Each number is 128 + 32 x the weight over its row's rms, rounded and kept within 0 to 255. Layers, rows and columns count from 0. The size above them is the row's rms in percent of the matrix's.

# layer 14 attention output, 192x192, rms 0.203, rows 140-191, columns 64-95
size [103 111  90  97  96 100 108 121 107 105  88  96 102  96  97 100 108 116  86 117 104  95  94 101 102  92 104 104 108  97 104 109 125  92 100 127  91  92 110  88  97 100 109  92  92  97  89 109 110 103 127  88]
[[141 153 119 183 155 109 145  88 124 161 117 182  90 163 139 115 163 155  56 112 139 101 124 112  41 128 122  94 168 163 146 134]
 [120 110 116 168  53 192  90 147 124 119 115  52 149 139 114 108 107 179 126 177 101 139 133 162 125 119 114 144 178 129 122 193]
 [ 95 104  83 132 117 161  98  51 147 147 164  95 151 120 122 221 141 114  64 151 119 120 184 130 168 141 150 141 100 110  70 114]
 [ 90 137  30 146 103 148 114 140  70 122  86 131 145 120 140 108 140 154 156  72 199 140 135 162 141 104 124 208  97 160 118 114]
 [152 145 166 116 129 185 140 102 111 143 108 147 163 146  78 118 134 116 136 110 133  29 154 101 130 137 141 148 168  83 164  85]
 [133 127 126 153 109  58  96 154 158 140 121 110 142 133 137 134 131  77 124 116 149 112 100  50  83  86 136 132 105 145 126 116]
 [ 69 122 185 144 129 157 103 187  93 146 153 134 147  75 146 104 114 132 135 176 155 174 156 126 107 135  96 147 141 156  77 173]
 [115  72  76 188 165 135 133 111  78 172  76 151  35 133 121 133 107 108 105 105 168 136 109 122 110 118 178 135  57 144 105 136]
 [136 187 148  96  93 111 143  56 143  69 159 153 103 133  76 187  99 143 137 124 228 122 140 132 186 138 125  91 138 156 115 101]
 [128  58 131 147 180 109 148 114 134 136 128 125 106 180 136 129  77 161 152 158  99 141 101 152 128 206 132 103 120 174 105  65]
 [138 127 144 193  94 164 122 167 130 119 149 124 128 117 110 131 148 179 107  81 140 151 150 123 155 102  80 115 112  71 154  86]
 [106  70 155 118 158 101 148  91 128 120 179 118 126 127 128 124 111 129  76 113 138  89 168 138  98 131 155 137  82 138 115 153]
 [169 138 114 131 119 151 165 110 174  71 119 131 135 142  99 142  94 190  97 136 157 152 172 103 185 144 108 159 131 150 100  69]
 [147 161  82 136 136 184 118 160  95 107 113 107 117 136  87  82 125 159  92 190 127  99 134 164 201 157 163  64  39 149  47 130]
 [ 82 141  53 118 161  64 103 106 114 199 124 185 177 113 133 158 121 121 133 160  52 106 162 113 153 135 142 152 127 141 103 148]
 [154 168 147 230  60 164 127 128 164 156 133 156 129  83 111 134 148 121 123 127 165 127 163 153 176 132 189 133 127 142  71  85]
 [132 162 137  60 166 120 155 107 150 149 140 154 120 100 163  79 132 114  76 166  88 152 164  97  82 130 126 152 145 109 124 158]
 [120 150  57  84  81 105  96 178 126 160 133 101 144 151 116 113 159 125  87 124 115 139  77 138  97 152 151 150 123 139 166 127]
 [172 118  77  82 130 146 114 125 141 161 128 143  77  98 178 143 125  92 100 158 122  49  64 165 138 160 103 188  91 113 117 172]
 [108 141 107  73 103 106 157 152 122 131 122  90 146 117 176 155 141 127  89 122 165 160 160 145  94 136 131 109  67 179  63 175]
 [193  97 129 113 141 136 118 172 111 134 165 107 164 137 162 136 189 129 138  90 163 142 119 111 137 147 116 162 121 157 189 116]
 [214 102  76 109 171 127 117  93 124 184  79 156 133 144  97 131 154 164 148 150  90 108 137 160 144 147  88 149  35 193 170 154]
 [106 119 129 165 182  95 168  70 205 161 144  57 140 111 147 129  95 181 124 102  98 175 123 120  98 105 127 124 124 141 152 179]
 [ 66  85 156 121  68 154 153  93 153 134 146  79  77 138  88  72 151 136 139 116 127 146 139  94  87  94 149  76  78 129 139 178]
 [136  79 145 133 153  57 115  71  96 154 108 145 102 150 202 147 179  87  97 176 127 134 178  91 172  91 145 141 118 163  72 162]
 [128 162  76 118  99  78 102 106 140 101 189 150 193 130 140 129 118  67 161 168 152 103  86 171 115 116 124  87 164 136 147 115]
 [107 150 128 129 110  79 185 130 107 121 174 129 123 153 130 190 134  86 113 187  93 100 130  79  90 133 155  87 126 105 139 180]
 [152 147 135 155 105 148 137 131 122  89 121  50 113 159 156 168 190 120 122 160 124 180 153 181 127 174  91 104 119 135 150 154]
 [ 68 145 127  92  96 133  93 138 183 131  89 173 127 133 133 192 117  76 140 125 136 114 162 106 135 159 166 100 166 133 126 115]
 [157 158 163 126 148 138 201 129 107  78 127 135  92 138  82 114 144 101 210  79 130 147  72  87 122 207 132  82 185  98 120  80]
 [ 87 196 115  66 154 116  75 131 122 158 129 163 153 132 128 118 101 134 136 120 120  93 138 122 117 120 168 121  83 108 167 120]
 [148 112 127  94 102 166 109 105  97 122 130 136  78 104 100 178 113 154 119 112 164 113 109  91 107  78 117 147 117 115 125  99]
 [158 156 150 110  72  94 166 103 152 118  82 151 190 160 110  91 113 145  96 126 135 118 182 150 177 119 179 100  95 105 158 154]
 [124  85 102 137 128 118 197 172 111  75 147 181  58 117  73 119 151 106 161 118  83 132 131 175 120 198 166 143 126 119 133  81]
 [158 123 197 100 173 110 135 124 153 128 187 149 115 143 130 134 157 124 152 120 150 197 160 139 129 156 109 106 162 114 100 102]
 [148  86 181 155  88  93 113 122  96 172 108 151 155 126 123 156  84 165 192 103 151  78 107 130 154 158  82 102 159 118 169  47]
 [136 127 101  69  96 138 187 111 152 130 161  80 114 154 100 133 100 141 148 188 134 127 151 116 170 155 153  87 112 141 160 139]
 [150 169 103 118 115 149  48 130 125 105  88 137 156 149 112  41 133 152 150  80  66 185 110 139 139 151 154 133  97 121  61  38]
 [156 111  81 137  92 132  92 199 133 143 131 170 148 161 142 103 128 141 121 190  75 167  98 155 113 103 147 158 138 114 149 151]
 [179  91 108 143 132  31  87 132 222 116  80  92 146  87 130 111 154 130 111 100 146 107 132 107 158  84 118  91 134  84 142 156]
 [ 97 139 108 160 111 161 136 124 115 170 111 133 150 140  93  79  89 172 134 111 136 131 100 140 146 113  95 103  52 207 210 199]
 [ 82  95  93 184 159 137 148 103 131 106 152 105  91 140 103 130  95 108 171 125  71 129  92 102  89  81 168 167 116 188 112 152]
 [120 161 116 145 106 145  84 152 147 125 150 138 155 121 152 102 105 154 141 122  95  72  73 129 130 133 122 123 164 179 110 144]
 [ 99  92 123 183  97 147  53  63 128 176  74 158 155  81  64  94 103  94 113  75 134 141 143 147 109 178  56  94 107 126 145 184]
 [ 93 148 150 123 193  99 110 145 136 216 157 151 166 145 172 171 130 158 114 155 189 118 203  99  80 114 134  78 149 133 116 154]
 [101 186 105 162  92 141  64 144 134 148 149 146 103 126 145 124 106 153 151 140 129 152 172 170 125 143 107 160  93 119 124 147]
 [196 104 128 163 134 139 112 135 135 116 138 123 129 158 200 168 107 147 172 117  88 141 118  88 107 141 154 122 134 154 135 147]
 [140  84 199 127 159 188 101 163  79 171 126 124 197 150 137 113 115  98 120 146 141  81 179 112 107  82 132 108 125 146 100 111]
 [102 107 173 110 104  79 171 151 118 101 178 121 135 112  80 131 120 153 131 185 130 100 124 164 139 132 123 125 137 178 180 115]
 [128 139 121 125 121 142  69 150 137 142 123 109 127 171 154 163  75 191 129 150 137 145 129  99 146 118 156 132 110 177 144 122]
 [125 143 126 151 118 167 161 157 123 134 133 204 132  86 111 142  62 157 152 187 109  80 155 117 186  99 111 110  66 141 108 127]
 [180 178  90 104 100  86 140 140 163 164 114 137 140 177 150  75 140 100 114  63  78  97 123 134 164 133  87 190 162 136 108 246]]